python train.py --init="normal" --optimizer="adamw" --lr=0.00353 --batch_tokens=131072 --doc_mask=true
Each number is 128 + 32 x the weight over its row's rms, rounded and kept within 0 to 255. Layers, rows and columns count from 0. The size above them is the row's rms in percent of the matrix's.

# layer 5 MLP down (transposed), 768x256, rms 0.133, rows 154-171, columns 128-255
size [ 96  97  87  94  98 105 109 102  97 102  99  99  98 102  99  97 104 103]
[[146 190 167 110 146 137 157 155 128 133 114 139  80  98 127 108 144 122  95 150 118 137  80  67 150 120  84 142  90 148 125 127 106 150 129 128 138 157 193  64 136  58  76 153 177 102 151 149 127 126 130 187 170 105 142 158 162  93 171 166 132 136 128 107  81  90 158 114  47 141 105 123 167 103 112 195 129  91 116 163  84  73  68 164 132 177 146  93 142 129 175 141 127 128 127 113 126 110 111 120  99 161  60 107 213  51 181 140 155 132 120  97 129 127 150 142 161 160 147 145 130  92 134 121  97 137 165 128]
 [131 144 150 112 155 114 171  31  94  91 113 118 142 158 140 116 130 156 137 160 163 114  98 174 108 103 104  20 138 160 161  87 155 154 132 168  97 155 177 167 118 104 146 132 154 135 121 212 137 131 136  69  93 131  89 136 106 102 156 105 191 146 162 101 163 129 101 137 121 173 149 210 137 159 121 152 149 102 100  88 127  85  91 156 143 155 160 133 120 133 129 153 119 144 117 150 174 141 114 188 159 105 122  69 134 144 134 204 156 154 129 163 123 153 163 190  72 123  96 152 140 103 134 101 154  88 142  52]
 [101  84 130 125 107  80  61 161 202 110 115 163 142 137 133  92 129 117 149 156 104  98 124  13 114 155 109 133 129 126 145 107 107 113 137 125 117 115 132 130  88 100 162 204 116 113  84  84 106 117 146 122 145 178 129 124 119 128 140 147 125 115 139 148 205 168  84 121 142 101 118 171 111 131  99 159 129 132 103 150 137 127 115 137 141 204 130 108 198 193 113 141  94  95  91 183  45 100 121 175 111 138 189  95 120 128 159  97 173 155  80 107 152 147 109  83 120  91 150 146 121 107 129 126 128  97 139 156]
 [ 82 122 124  53 107 137 128 173 104 122 123 133 183 162  78 154 139 102 135 155 114 117 134  80 166 144 160 151 117 105  95 119 149 158 127 167 199 186 123 121 152 118 107 172 124  29 102  93 143 138 111 138 169 146 150 141 134 133 155 134 168 125 130  84 131  88 111 154 129 131 156 131 183 116 167 142 102 125 156 172 138 151 144 111 163 128 170  69 109 121  99  99 136  88 103 150  79  89  91 145 154 145 125 178 131 165 173  89 126  71  82 115 204 181 172 136 195  79 156 142 148  80 165 130 111 114 137 123]
 [167 138 165 137  87 154 112 153 122 189  79 137 182 170  99 158 136 108 105 101 143 162 182 144 143 161 105 145 150 170 162 196 121 155 120 134 127 105 118  67 136 178 164 152  67 190 125 221 129 138 180  97 107 117 144 109 138  87 123 118 174 156  63 112 149 106 175 130 174  75 110  94 125  61 110 182  86 129 121 159 142 131 148 119 112  56 139 134 130 101 130 102 155 118  86 146 180 127  80  93 121 159 102  91  83 147  98 192 117 138  68 122 101 113 186 165 101 150 117 112 159 179 118 132 158 110 120  74]
 [149 138 142 122 178 117 148 129 155 169  37 168  95 139 136 119  90  77 110 168 139 165 125  90 145 140 159 144 181 113  76 134 147 127  79 113 179 110 122 149  89  89 109 129 159  93  95 152  96  59 119  68 173 136 133  86 145 115 162 125 118 147 140 138 108 112  92  76 120 125 109 119  80 144 156 120  90 128 170 142 115 170 135 144 129 126 140 125 145 148 121 170  55 115 199 217 116 152  84 142  79 115 147 174 100 126 136 143 136 150 152 131 136 140 115 125  63 150 125 156  66  84  45  55 117 150 120 158]
 [ 97 145  97 122 123 122 174 114 103  98 110 115  90  77 100 119 135 111 102 129  72  96  68 147 120 123  80 159 152 145  81 156  89 144 143  58 157 137 184 100  60 185 129  97 160  93 140 109 131 156 112 141 148 167 182 105 150 149 109 190 104 130 183 113 127  87 113 151 128 134 162  77 138 158 125 189 117 130  83 158 138 160 135 119 157 154 128 113 129  84  65 153 125 164 180 135 116  86  79 151 105 111 124 127 152 104 145 108 125 163 116 129 200 181 159 152 180  67 147 211 146  95 114 115 152 193 132 152]
 [117 122 147 196  78 133  96 167 136 167  35  73 125 125  45 120 124 159 161 101  93  56 147 144 126  75 114 158 163 162 139 140 109 128 148 110 150 154 123 138 169 123 192  90  92 132 112 111 120  93 156  80  53 157  74 187 109  83 108 138 141 138 129 181 224 119 139 167 161  88 164 168 161 131 125  79 123 112  96 143 101 132 109 126 125  93  98 155 137 173 159 123 174 117 114 190 116 148  92 122 184 122 133 173 157 122 163 119 124  73 101 153 153 110 142 137  90 116 149  79 100 151 115  97 182  80 138 111]
 [117 109 127  92 128 104  72 176  74 151 160 104 131  72 100 105  70 135  98 175  84 133 131 146 128  74 122 147  97  77 141 109 165 175 137  67 153 159 151 160 158 136  79  75 122 145 146  83 106 113 171 136 165  84  98 120 137 130 108 150 122 171 119 111 141 253 143 122 135 133 111 155 129 116 125 111 175 123 122 148 182 132 193 184 114 184 194 119  84 156 105 153  45 159 148 184 127 167 176 161  91 150 117 145 114  93  96 108 155 151 134 129  99 114 138 158 160  97 120  95 130 136 119  91 198 138 194 117]
 [151 101 151  90 124 146  52 138 124  75 100 116 135 148  90  70 139 156 150 113 100 178  95 180 159 104 166 136 121 120  83 123 140 142 177 177 106 147  60 170 151 182 105 135  78  89 159 119 152 124 124  96 178 102 163 142 158 138 150 113 122 109  51 152 106  87 175 150  74 155 132 115 157  95 154 187 143  93 180 137 207 147 126 120 136 116 136 133 112 101 140 130 121 115 151 114 110 103 152 121 119 130  43 158 167 114 175 187 120 107 146  96 128  86  99 161 179 153 152 152 139 134 136 113  61 131  97 105]
 [132 152  39 184 115 102 156 130 106 130  63 159 169 170 151  93  91  95 100 140 162 126 173 138  95 143 181 145 124 104 109 111 117 147 103 122 117 151 125 141 148 101 136 155 138 140 126 131 103 173 139  97 106 122 111  83  96 142  72 107  94  51 114 171 155  76  84  94 156  79 117 168 147  83  94  90 122  63 133 144 147 130 155 150 107 155  37 124  96 137 130 156 146 180  88 121 154 175 117  98 114 103 192 141 103  60 152 123 140 156 121 159  89 121 211 121  85 119 153 139 151 134 124 139  68 133 124 121]
 [119 140 153  94 149 114 136 145  66  61 105 170 118 138 129 114 136 138 198 109 173 110 120 111 123 140 131 154  86 199  72 140  96 112 136 122 105  81  99 112 157  85 143 169  74 128 122 117 133 109 171 170 163 166 146 118 160 100  81  96 113 124 144  93 140  81 140 122 190 157 159 116 130 119 156 164 106 182  90  98  74 156 125 124  88 142 124 168  99 129 111 115 176 120 113  93 136 107 114 154  66 161 147 189 157 134  97  96 126 148 114  68 157 128 151 180 153  79 135 149 137 148 132 107 184 160 133 138]
 [122 174 152 127 153 107 130 150 111 115 123 106 125  64 120  78  96 154 151 130 146 155 110  77 140 127 144  68 135 104 160 177 139 167 135  73  59 133 116  85 117 132 106 100 153 138 184 124  98 149 122  99 143 196 148 103 135 118  92 145  87 107 101 115 102 126  74  90 168 142  77  99 111 114 162 131 104 189 149  97 127 191 154  89 128 108 100  72 127 135 117  89 129 122 112 159 125 116 148 206  75 153 168 209  99 160 149 104 145 119 170  95 103 124  95  79  98 141 159 104 150 117  77 141  59 113 182 104]
 [ 88 104 118 161 132 156  73 184 102 100 103 129 168 139 146 126 131  85 145 132 112 155 144 173 114 153 149 114  96 103 100 126 123 158 156 161 165 154 109 150  86  98 140 146 139 134  84 117 174 162  79 132 168  76 178 127 140  72  65 144 114 152 171 163  90 156  98 176 154 130  75 148 103  68 163 148 161 182 136 142 133 132 105 120  85  91 151 146 150 134 105 135 164 118  91 154  86 110 178 145 161 116 129 151  39  77 112  60  60 176 127 153  93 193 160 124 169 121 157 109 140 110 107 117 106 199  97 158]
 [106 166 157 141 155 154 154 149 157 175 138 153 158 154 154 109 151 106 155 122 139 119  93  82 136 145  94  40  94 103 172 166 130  80 196  95 111 154 104 130 140 153 117 135 169 180 174 115 180 126  87 186 135 193 136 110 127 154 168 157 123  94  71 152 127  80 107 140 127 180  50 101  88 174 166 115 126 175 144 134 156 115 123  89  57 136 148  96 131 114  71  52  74 143 144  86 129 112 136 141 161 120  90 142 137 120 138  93 173 115 109 130 117 148  61 138 100 211 125 103  47 131 120 133 137 126  93 101]
 [157 147  81 128 110  80 153 208 128 143 157 122 133 127  99 167 146 138 173 171 120 147  71  86 148 111 185 118 104  86 120  87 113  96  90  75 126 171 119 127 135 105 114 112  96  85 149  92 193 127 135 181 139  82 125 165 131 199 121  90 148 137 133 138  51 159 100 158 129 125 126 185 132 119 179 168  97 156 122 109 212 156 123  91 146 122 112 133 103 101 122  74 120 199  89 161 125 129 151 119  69 160 108  94 139 138  91  78  97  78 121  91 109 148 122 155 133  77 122  90 125 122 170 127 160 115 116 149]
 [105 113 112 118 140 162 127 112 142 108 139 100  96 107  97 167 146 146 145 147 108 128 146 140 156 106 115 138  99 110 172  90  88 154 122 163 153  84 113 114 181 127 141 119 181 126 137 125 159  79  77  47  88 154 146 155 131 138 177  69 128 104 199  93 127 168 170  99  92  88 150  81 157 110 108 138 126  76 173 169 157 157 160 116 167 137  88  73 127 121 194 130 101 102 111 104 141  95 159 159 132  98 100 148 112 123 179  53 113 148 136  84 138 103 131  60 153 149 141 111 144 103 105  88  98 127 175  67]
 [ 89  89 163  63  98  99 158  98 120 143 142 144 146 126 111 111 106 149 190  81 143 211 115 145 107 115 146  82 174 112 115 110 153 131  88  98 117 166 126  96 210  81 123 153 174  97  97 127  99  68 192 116 141 130 125 135 123 129  93  96 122 127 130  65 167  91  98 124 120 123 148 146  74 172 133 122 160 214 125 122 174 140 112 140 162 123  73 122 155 142  88 124 191 142 133  54  75 153 122 129  95  96 117  98 151 179 151 153 162 154 103 112 169 145  82 184 114 122 170 142 127 124 109 131 163 159 155 124]]
# layer 5 MLP gate, 768x256, rms 0.136, rows 155-172, columns 128-255
size [ 98  95  96  99 102 106 103 100  99  99  99  99  97 104 103 105 104  93]
[[157 113 111 139  51 222 135 164 139 153 123 160 160 180  73 156 130 103 107 100  96 164  85 161  94  89 155 188 126 104 112  74 112 112 191 148 173 136 100 194 122 122 112 154 129 128 127 153 177 145 116  84 116 120 100 134 138 111  35  84 121 100 105 144 111 177 153 116 143 127 109  71 138  98 136 182 137 120 196  83 104 188 111 175 135 153 162 113 125  88 138 149  64 129 108 106 102  94 187 102 185 123 122 133  84 119 150 121 112 156 107 130 105 165 124  88  80 122  64  90 146 129 124 105  86 141 164 119]
 [171 180 104 140 100 117 123 180  95 120  85 137  80 111  86 139 137 118  95  60 151 115  25 112 178 118 131 157 181  75  66 107 135 135 181 132 138  72  90 122 138 152 100 180 125 182 171 104 168 120 198 151 136  83 144 156  67 143 168 145 147 134 119  93 164 145 114  92  86 171  90 201 114 149  77  85 151 159 172 166  71 122  86  83 197 102 158 114 159 127 155 104 106 151  95  87 148 126 120 126 145 143 135  93 135 185 116 122 127 178  84 176 126  95 146 115 110 106 111 133 150 127 179 124 152  95 120 115]
 [ 91 136 149 170 138 108 145 107 148 122 159  60 122  85 122 123  81 112  78 155 169  92 105 115 111 128  93 131 168 142 106 171 121 202 108 127 102 100 125 128 189 144  87 124 128 116 183 192 107  75 176 171 144  94 167 159 108 100 114 111 133 123 137 115 164 136 187  54 117 111 115 171  92 133 108  87 167  96 148 125 127 177 116 153 156  69 112  94 120 106  99 115 195 127  97 176 115 114 119 112 124 107  92 129 108 170 128  93  96 120 126 130 126 116 156 128 131 163 115 133 145 160  66  91 184 170 149 115]
 [167 159 224 155  88 153  61  97  99 156 161 158 114 112  88 127 110 134  58 142 114  87 112 157  66 186 136  85 114 102  65 142  89 133  99 109 127 136 148  72 101 100 176 159 186 151 148 182 117 144 147 100 182 172 178 113 142 102 117  88 157 112 122  75 101  97 152 125 184 114 132 143 104  90 114 154  98  78 108 136 189 111 154 132  81 122 139  83 128  66 152 128 139 133  87 127  73 152 125 151 139 145 120 133  91 151 104 125 159 166 117 169 129  90 117 194  71 124 150  37 135 148 107 123 137 116 137 148]
 [116  65 223 123 183  62 118 176  57 111 126  79 116 126  69  87  95  87 126 157 127  67 120 148 122 129 161 149 115 145 109 164 127 135 153 190 127 122 138 106 142 126  75 128 116 186 163 166 136 136 150 129 175  98 134 141 106 143 129 159 134 110 112 183 121 189  98  86  98 106 146 131 101 148 118 113 166 109 153 194 144 129  55  93 127 138 136  96 127 166 124 140 127 158  65 156 138 135 142 155 137 108 140 164 125 193 149  86 165 176 164 104 111 141 143 145 135 111  59  53 113 121 181 125  83 107 130 140]
 [172 170 158 158 187 134  87  97 116 119 125 133  58 127 159 147 159 141  79  66 140 146 111 141 128 167 164 120 199 110 108  87 127 134 138 165 108 138 117 134 101 140 138 169  94 157 148 120 145 161 156 111 154  73 137 157  95 127 132 136 103 165 122  82 156 183 100 126 137  80 129 106 134 156 105 107  92 135  85 147 195 111 109 115 170  81 148 119 127 106 129 185 164  88 147 104 137  69 138  89  58 184 146 123 116 150  87 116 147 109 171 131 136  95 110 108 147 159 146 135 118 194 161 175 103  77 144 163]
 [152  41 128 143 143 114 123 155 125  99 113 137 140 169  94 167 133 117 112 117 147 150 108 165  83 126 134 162 105  90 132 153  92 124 110 142  80 121 152 134 164 112  99  79 158 189 157 153 144 137 124 149 133  98 196 115  57 150 147 179 157 140  71 107 191 144 116 104 117  96 159 137 177  79  87 127  98 199  86 137 136 153  84 109 108 114  79 149  96 149  84 126 122 157 187 124 141 157  55  87 121 150 116 100  55 191 116 122 107 119  95 132 105  87 143 128  39 182 104 145 132  68 114 133 166 122 187 144]
 [227 124 135 114  85 111 118 164  98 174 133 139 166 116 152 171 129  90  92 134 146 107 118 140 159 103 127 158 135 103  78 161 106 126  78 134 160  64  87 144 105 129  53 142 119 165 126 128 133 138 152 120 140  95 136 201 147 124 175 186 157 151 106 181  51 170  92 144 119 154  84 147 153 140  95 124 125 122 143 175 145 103 143 143 131  71 162 111  79 129 104  94 126 109 114 123 163 124 188 141  97 152  77 139  84 110 103  71 168  96 106 163 114 128 117 102 154 110 123 146 127 191 115 175 108 186 117 117]
 [ 87 163 119 164  93 171 161 163  69  78 117 136 144 133 235 171 136 122 111 153 164 114 111 150 135 102 111 161 155 153 169 140 147 175 101 159  79 183 134 122 158 125 122 105 145 112 173 102 125 172 136 155 114 115  87 118  94 133  87 114 151 108 161 124 226 126 141  94 122 132 111 152 120  94 100 130  88 128  89 177 133 167 113 111 147  88 121 184  73  97 212 114  88 209  95 148 126 114 135 156 168 204 124 208 110 222 191 145 128 125 123 145 116 121 170 117  65 113 109  94 174  90  76 132  93 151 176 116]
 [115 146 116 190 111 129 141  66  74 206 149  75 109  90 138 107 127  86  70 117 127 109 151 162 123  91 128 170 122  95  84 116 128 134 144 130 146 156 159 123  99 118 177 165 110 123 130 139 145 133 174 109 146 145 155  99 203 151 119  89 141  87 142 124 128 232 119 141 130  92  79 134 109 171 115 171  94 123 120  93  89 142  99 143 142  82 105 118  73  79 123 138 144 110 198 113 196  73 151  94  85 151 125 115  79 118  65 101 111 150  94 156  91 145 145 131 155 101 127  75 146 196  89 104 129 132 183  56]
 [ 96 147 117 103 150 172 133  82  87 159 150 106  94  75 142 151 108  80  75 130  96  58 123 149  79  92 131  58 154  96 100 120 168 206 135 121 141  52 113 189 141 110 140 104 106 123 119 166 114  87 114 111  81  87 203 139 130 119 159 150 117 145 102  79 126 180 183 115  76 107 134  79 140 133  80 136 172 142 156 152 100 146 119 149 116 104 126  92 108 149 111 155 121 145 138 155 232 124 103 143  82 147  83 152 171 140 103 171 109 115 130 135  78 176  94 124  79 127  89  97  74 131 153 122 196 138 134 130]
 [179 139  92  81 167 109 133  80  95 179 161  73  92 158 198 137 115  97  42  99 101 104 122 178 105 116 203 115 175  88 171 127  85 114 109  98 109 123 154 197 166 128 115 104 181  97 173 134 136 142 145 138 202 118 107 108 106  82 101 131 152 166 154 141 146 124 134 145 141 118  82 162  86 146  77 133 123 157 111 152 151 106 126 153  75 143 138 112 123 116 155 102 194 129 125  31 136 159 134 110 156 177 148 122 165 157  98 120 143 104  57 178  83  95 125 130 117 185 167 133 134 113 133 130 167 156  61 130]
 [173 138 129 161  59 155 155 138 104 146 126 105  64  87 159 120 129 118  71  91 135  99  97 140 145 159 141 148 114  96 100 138 137 133 108 147 183 172  84 148  75 121 164 171 149 103 185 170 156 152 135 120 119 107 148 206 141  55  74 153 121 129 112  87 170 173  91 131 105 128 107 120 153 118 107 112 161 130 129 127 183 155 107 145 140 101 111  62 105  84 176 194 106 142 147 169 109 101 138 168 128 134 106 113 115 126 144  86 143 136  77  64 138 110 142 120  76 180 159  93 118 133 175 143 104  95  96 120]
 [132 139 110 166  95 108  93 177 128 142  91 142 130 122 205 149 152 128 138 152 132  51  74 140 119 147 164 124 121 117 117 148 146 124  70 104 137 102  96  90 171 140 109  34 168 123 172 149 134 154  90  94 149 100  96 128  73 143 105 109  84 192  86 163 132 109  86 119 152  71 102 142  98 121 108 114 136 171 160 114 161 141 128 129 123 157  93  85 130  99 164  97  85 118  91 133 178 120 149 121 134 127 133 160 156 110 109  92 194 179  82  77  82 129 122 146  77 127  97  47 188  94 136 175 112 117 143 141]
 [218 105 156 167 136 203 156 144  93 105 104 141 135 157 162 104 144 105  82  74 106  87 114 125  60  78 107 144 138  61 122 128 180 119 166 105  78  97 164 132 146 176 167 164 139 179 163 176 161 136  91  54 151 141 107 103 121 146 154 136  95  94 141 133 155 154 148  90 147 117 128  90  97  78  64 101 157 164 119 170 174 173 173  84 152  97 119 105  93 172 138 105  79 153 116  70 150 141 132 100 118 133  70 210  61 158  94 187 111 146 120 164  95 125 153 140 146 106  80 106 165 181  80 149 148 115 135 153]
 [120 135 159 104  86 143  95  90 105 120  73 115 162 104 142 106 157 109 122 123 148 146 119 149  75  87 139 175 151 151  85  64 177 184 122 156 148  99 146 145 140 138  61  69 126 156 148 156 105 171 151 178 149  99 118 137  60 190 115  91 167 196  66 169 125 172 121 180 222 133 147 112 110 145 151 159 147 196 189 139  96 144 111  72 162 112 129 148  71 110 130 121  78 130  84  77 159  90 128 106  73 131 105 146  54 173 103 131 113 121 113 144 171 155 101 131 108 109 144 104 153 110 104 135 120 107 104 162]
 [102 108  99  83  98 124 157 121  69 148 142 137 116  91 163  98 139 144  65 112 144 127  94 170 127 107 154 154 166  58  78 112 156 122 124  62  99 135 138 111 164  80 182 174 148 159 192 121  89 171  92 183 139 107 192  69 146 127 110 169  94  91 147 125  84 156  98 146 148 114 162 178 164 128 161 152 100 155 134 103 177  90  80 118 156 112 182 119 121 109 137 154 173 103 132 104 119  91 119  76 149 120  80 129  55 150 140 116 129  85 143 131  87 102 119 163 146 168 166 114 125 133 114  78 171 144 147 124]
 [154 105 124 208 155 113 138 165 120 122  91 139 109 131 136 146 184  86 169 150 123 124 140 117 111 136 161 142 152  61 136 126 111 109 150 154  67 132 111 150 120 133 113 124 147 107 157 159 175 146 148 124  88  77  98 177  93 137  96 147 148 140 146 152 157 134  85 157 110  98 118  59 109 139  71 151 143 104 118 159 177 162 139 132  94 159 132 149 130 125 105 141  95  81 111  75 127 107 128  96 189 158 116 100  74 129 147   5 157 210  92 160 155 134  99  98 121 166 142 117 113 174  79 106 129  80 155 132]]
# layer 5 MLP up, 768x256, rms 0.14, rows 155-172, columns 128-255
size [100  97  96  96 104 106 103  96  96  98 101  94 100 105  96 101 100  91]
[[157 154 156 101 135 120  75  91 144 132 139 151 153 122 166  78 146 115 146 117 131 148  80 117 123 132 200 136 143  93 152  81  66 161  94 157 134 201  96  57  87 153 155 102 190 128 125 135 116 123 141 123 147 106 119  90 105 101  85 137 185  99  90 149 130 131  83 121 149 204 123 157 186  77 202  99 155 174  78 135 127 107 126 154 141 135 102 124 152 182 146 117 163  91 156 114 193 197 159 126 102 117  94 173 136 104 150 127  96 102 159 123 126 145 110 126 110  48 125 140 149  83 126 103 115 177 120 131]
 [155 150 136  85 125  86 120 175  68  92 171 134 136 122 163 149 164 159 117  98 138 101 136 131  90 144 110 104 116 134  86 157 143 131 125 113 132  80  90 212  56 109 145 190 146 132 113 145 157 131 192 126 163 112 121 101  68 160 133  54 166 106 110 158 113  93 158 134 171 154 108 164 199 110 158 131 134 105  97  96 113  79  94 124 127 139 155 109 106 175 131  98 159  90 121 109  89  86 166  79 158 149 164 106 153 101 104 169 115 120 124 132 102 128 159 152 104 129 153 133 170 156 128  46 125 118  96 119]
 [130 159  74 204 111 135 174 168  97 101 130 213 125 154  60 143 112 122 170 121 103 108 158  92 109 124 139  87 114 136 140 150 129 160 101 103 174 131 103 169  67 174 149  74 130 140 164 176 153 126 115 148 111 126 123 129  85 205  37 114 125  98 109 145 158 122 186 111 119 171 112 112 118 110 152  88 196 100 121 166  70  52 165 155 144 136 135 120  87  97 166  82 153 212 114 195  98 146 133 139  89 142 152 139 139 173 150 102  96 122 156 123  89 137 136 107 109 118 114 130 149 111  80 115 108 120 130  89]
 [ 62 152  69 126 123 116 109 152  58  74 137 182 164 154 125 155 102 135 135  96 129 118 142 130 100 152  65  76 180  79 174 142  95  43 113 203 164 192 101 115  90 136 119  83 153 152 165 101  95 113 101 139  76 120 127  79 199 113 125 124 122  75 117 124 117  74 135 141 108 120  84  83 112 133 142 157 102 134 141 159 155 147 152 163 153 160  62 134 108  92 164  90 170 163 159 116 128 139 107 121 105 123 118 162 139 103 139 169  85 174 136 114 101 125 171 108  55 107  89 109 161  62 128 153 169 132 129 121]
 [ 98 128 147 166 105 130 159 115  99  97 142 150  90  99 184 109  96 103 147 126 193 107 136 121 120 134 161 141  99  85  81 149  61 166  93 139 140 153 129 153 144 118 107 125 173 149 149 108 108 105 140 165 162  78 171 188 169  53 125  59  88 148 101 135 129 127 100 123 109 148 165 152 156 135 101 166 192 156 154  74 149 108 165  92 116 190 185 116  66 124 122  81 107 152 146 100 136 143 149 155 208 102 141 147 103 125  89  89 173 168 134 104 186 116 178  79 163 147 115 165 127 158 137  74  66 130 134 102]
 [100 119  90  97 162 197 118 127 158 143 122 142 167 157 142 127 104  94 108 147  91  62 134  99  96 163  91 123 108  92 172 140 102 128 138  65 121 139 208 119  96  90 149 109 185 135 115  95  58 148 158 105 102  96 110 131 119 128 177 142 118  92 167 165 122 104 146 106 153  86 138  49 136  77 128 155 107 160 139 134 150 166 115  80  68 167  87 107 106  80 128  97 179 182 150 165 157 105 141 157 188 111 133 132 126 105 134 116 128 111 115 163 123 134 148 116 153 120 164 153 108 171  64 101 128 109 168 111]
 [149 168  92 165 140 195 132 114 104 123 159 134 145 123 126 116 108 159 138 113 103 105 105 136 192 117 187  74 120 103 146  41 135 121 167 203 163 135 130  82 136 127 188 108 161 156 154  77 166  55 108 141 118 112 123 112 155 160 172  70  94 162 188 147 145 140 132 101 107 112 118 143 147 123 174 113 139 145 102  64 136 104 125  99 151 159  65 128 128 108 141 125 145 151  94  97 178 224 143 123 171  81  78  76 143 108 146  85 165 129 163 135 118 123 134  62 112 125 142 159 127 152 129 130 132 151 150 125]
 [160 132 119 142 150 121 150 215 160 148 141 123  90 142 104  95 140 135 100 139  83 124 144 125 126 122 166  95 119  42 143 136 104 151 156 171  78 116 121 109 149 140 158 142 105 156 164 128 189 115 146 115  83 145 128  89 113  85 162 119 155 114 121 138 135 152 106 143 168  85 128 108 104  96 180  97  82 117  54 159 124 142 182 115  87  59 124  84 192 140  70 108 135 182 108 156 142  87  94 157 176 123 109  69 125 138  33 132 115 144  91 127 128 161 140 121 127 112 167 136 108 136 127 121 160 119 181 124]
 [145 146  83 136 132 155 152 141 123 128 167 143 124  79 168 111 147 179 129 105 157 111 110 111 142 112 128  74 142 117 111 157 163  89  75 177  95 114 168 139 138 146 131 110 142  89 117 115 166  74  28 105 175  67 134 145  74  81 122 161 105 132 201 115 102  95  85 198  87 127 150 104  97 127 118 114 144  47 102 104 132 105  90  93  92 137 169 129 152 137 136 164 144  92 159 136 172 115 101 130 103 137 118  83 133 125 105 161 136  72 150 126 129 149 173 176 117 173 168 141 113 169 145  91 140 106 150 114]
 [ 79 147 150 157 127 144  83 133  85  92 197 175  95 155 105 129  93 168  68 114 114  99 122 109 119 110 159 132  82 113 141 149 159 118 124 125 139 118  92 109 127 145 138 107 156  85 118 153 136 103 155 149 141 113 106 115 146 101 145 123  97  91  85 141 118 120 128 121 111 108  87  91  86  93  69 163 152  87  81 171  73 147 140 163 114 127 129  70 114 138 191 138 101 139 161  70 104 106 132 164 144 150 167 143  98 125 160 131 165 197 169 117 136 105 104 147 132 210 115 110 138  88 151 140 101  91 136 124]
 [126 144 114 146 116 169 109 143 100 170 144 133 153 161 119 124 142 152 124 149  85  80 102 134  88  77  89 110 154  79 157 107  89 133 166 157 106  83 158 163 160 126 116 100 109 102 162 157 170 120 117 130 131 145  91 169 110  79 127  98  94 120 124 100 116 153 169 122 109 106 142  95 101  91 123 140 186 173  80 102 127 156 124 156 120 118  92 167 149 125  61 110  92 109 145 168 188 103 128 162  79 131 188 114 191 122  81  86 145 108  88 108  83 169 101 153  88 136 164 116  67  99 140 200 133  91 151  47]
 [ 83 122 101 131  84 137 153 125 151 159 159 107 125 171 123 132 147 152 159 188 133  90 134 137  92 160 140 138 150 167 139  84 132 137 101 172 121 129 158 114 137 149 100 140 119  74  93 114 121 128  75 112 136 161 136 164 109  84 106  88 137  97 115  82  86 160  92 142 109 108 174 166 107 143 117 101  86 129 136 159 138 128 116 129 144 154 140  95 149  83 165 158 108 140 195 141  92 133 137 133 128 114 198 149 172 103  67  98 141 140 126 117  61  88 117  99 123  95 112  73 144 135 159 168 154  72  83 130]
 [134 133 113 148 100 133 137 110 160 120  76 154 103 124 115  81 127 174  99 140 169 132  75 102  97 127  96  67 141  77 143 159  55 142 167 141 137 115 138 154  66 134 141 117 100 104 164  79 118 169 160 108 127 140 119 155 113 135 132  89 104 163 150 119 184 112  83 173 184 100 137 156 157 153 169  81  81 106 118 110 108 130 133 147 170 129 117 175  79 103  92  98 142 118 187 124 137  77 141 159 128  87 131 121 127  76 164 123 145  74 130 138 135 243 143 159 111 142  83  94 123 179 105 189 186 102 152 135]
 [149 148  57  98 104 106 113 105 132 101 112  43  97 196  96 146 113  98 113 187 161  91 151 117  95 121 142  95 187 143 144 156 146 116  77 135 133 157 116  85 111 149  34 158 136  80 105 105 141 124 101  80  75 142 126 119 167 143  67 112  96 108 155  78 125  97 101 155 155 190  92 159  36 153 117 151 132 177 109 150 145 115 168 138  94 177 199 143 117  67 140 148  67 117 154 168 132 119 155 119 128 157 162 121 146 101 161 159 134 124 155 101 152 118 207 193  78  91 132  90 178 122 107 155 122 158 104 107]
 [ 99 136 149 137 133 164 104 141 121 144 110 103 158 138 125 166 171 161 180 114 154 178 122 138 140 110 101  99 116  81 139 133 196 183 138 140 165  56 160 129  99 102 145 119 112  78 130  60  87 117 118 142 167 180 153 157 147  96  92 137 152 169 118 132 126 114  96 129 198 171  92 144 125 165 110 153  61 118 148 133  71  66 104 179 110 128 137 116 131  71 124  72 103 141 120 117 144 155  93 215 141 152 111 103 143 138 154  53 126 115  81  27 113 174 115  99 159 156 133 119  83 175 138 145 170  94 131  87]
 [126 110 191 125 162 133 116 105 116 191 106 140 117 106 127 138 129 108 159 150 152  99 178 124 132  81 180 168  94 113 126 124  64 129 157 127 131 148 134  69 166 182 180 103  84  61  88 124  60 129  50 110 173 131  90 174  99 145 142 128 101  88 139 167 103 127  87 131  97 118  87 129 113 117 144 172 120 118 154 111 102 106 102 115 133 107 133 151 124 115 151 102 141 137 136 112 130 129 178  80 111 149 115 119 193 107 117 173  92  99 187 111 100 128 135 138 140  92 123 150  95 165 112 168 166  92 132 159]
 [149 175 142 114 107 127  94 146 115  85 124 130 130 155 201 133 193 119 105  89  88 130 122 143 145 124 114 121 145  72  99 127 137 170 102  89  82 116 115 161 172 163  80 153 168 148 118  93 174 114 147 141 159 137 109 111 153 113 107  94 156 123 142 102 138 140 135 116 120 133  47 147 113 148 139  94 130 113 140 104 103 126 167  82  66 136 168 122 106 122 168 171 108 146 180 129 102 142 110 141 170 139 148  72 173 186  90 126 167 129  95 167  72 128 128  89  93 178 194  86 150 114 134 100 137 194 143  60]
 [142 137 104 110 100 107 151  96  93 140 139 112  96 128 150 155 171 161 140 122 173  94  84  97 161 141  77 108 136 117 152 106 136 153  47 124 115 118 162 150 141 105  67 131 119  84 150  91 118  94  92 182 127 135 135 134 107 107 150 125  37 208 110 109 143 173 114  85  97  73 114 183  81 157 127 183 192 116 102 171 165 139 108 134 140  99 141 135 142 139 113 160  93 114 129 151 120  96 101 170 130 117  70 148 133 117 181  81 151 115 155 195 153  82  87 140  91 163 162 116 154 141 114 169 152  83 128 175]]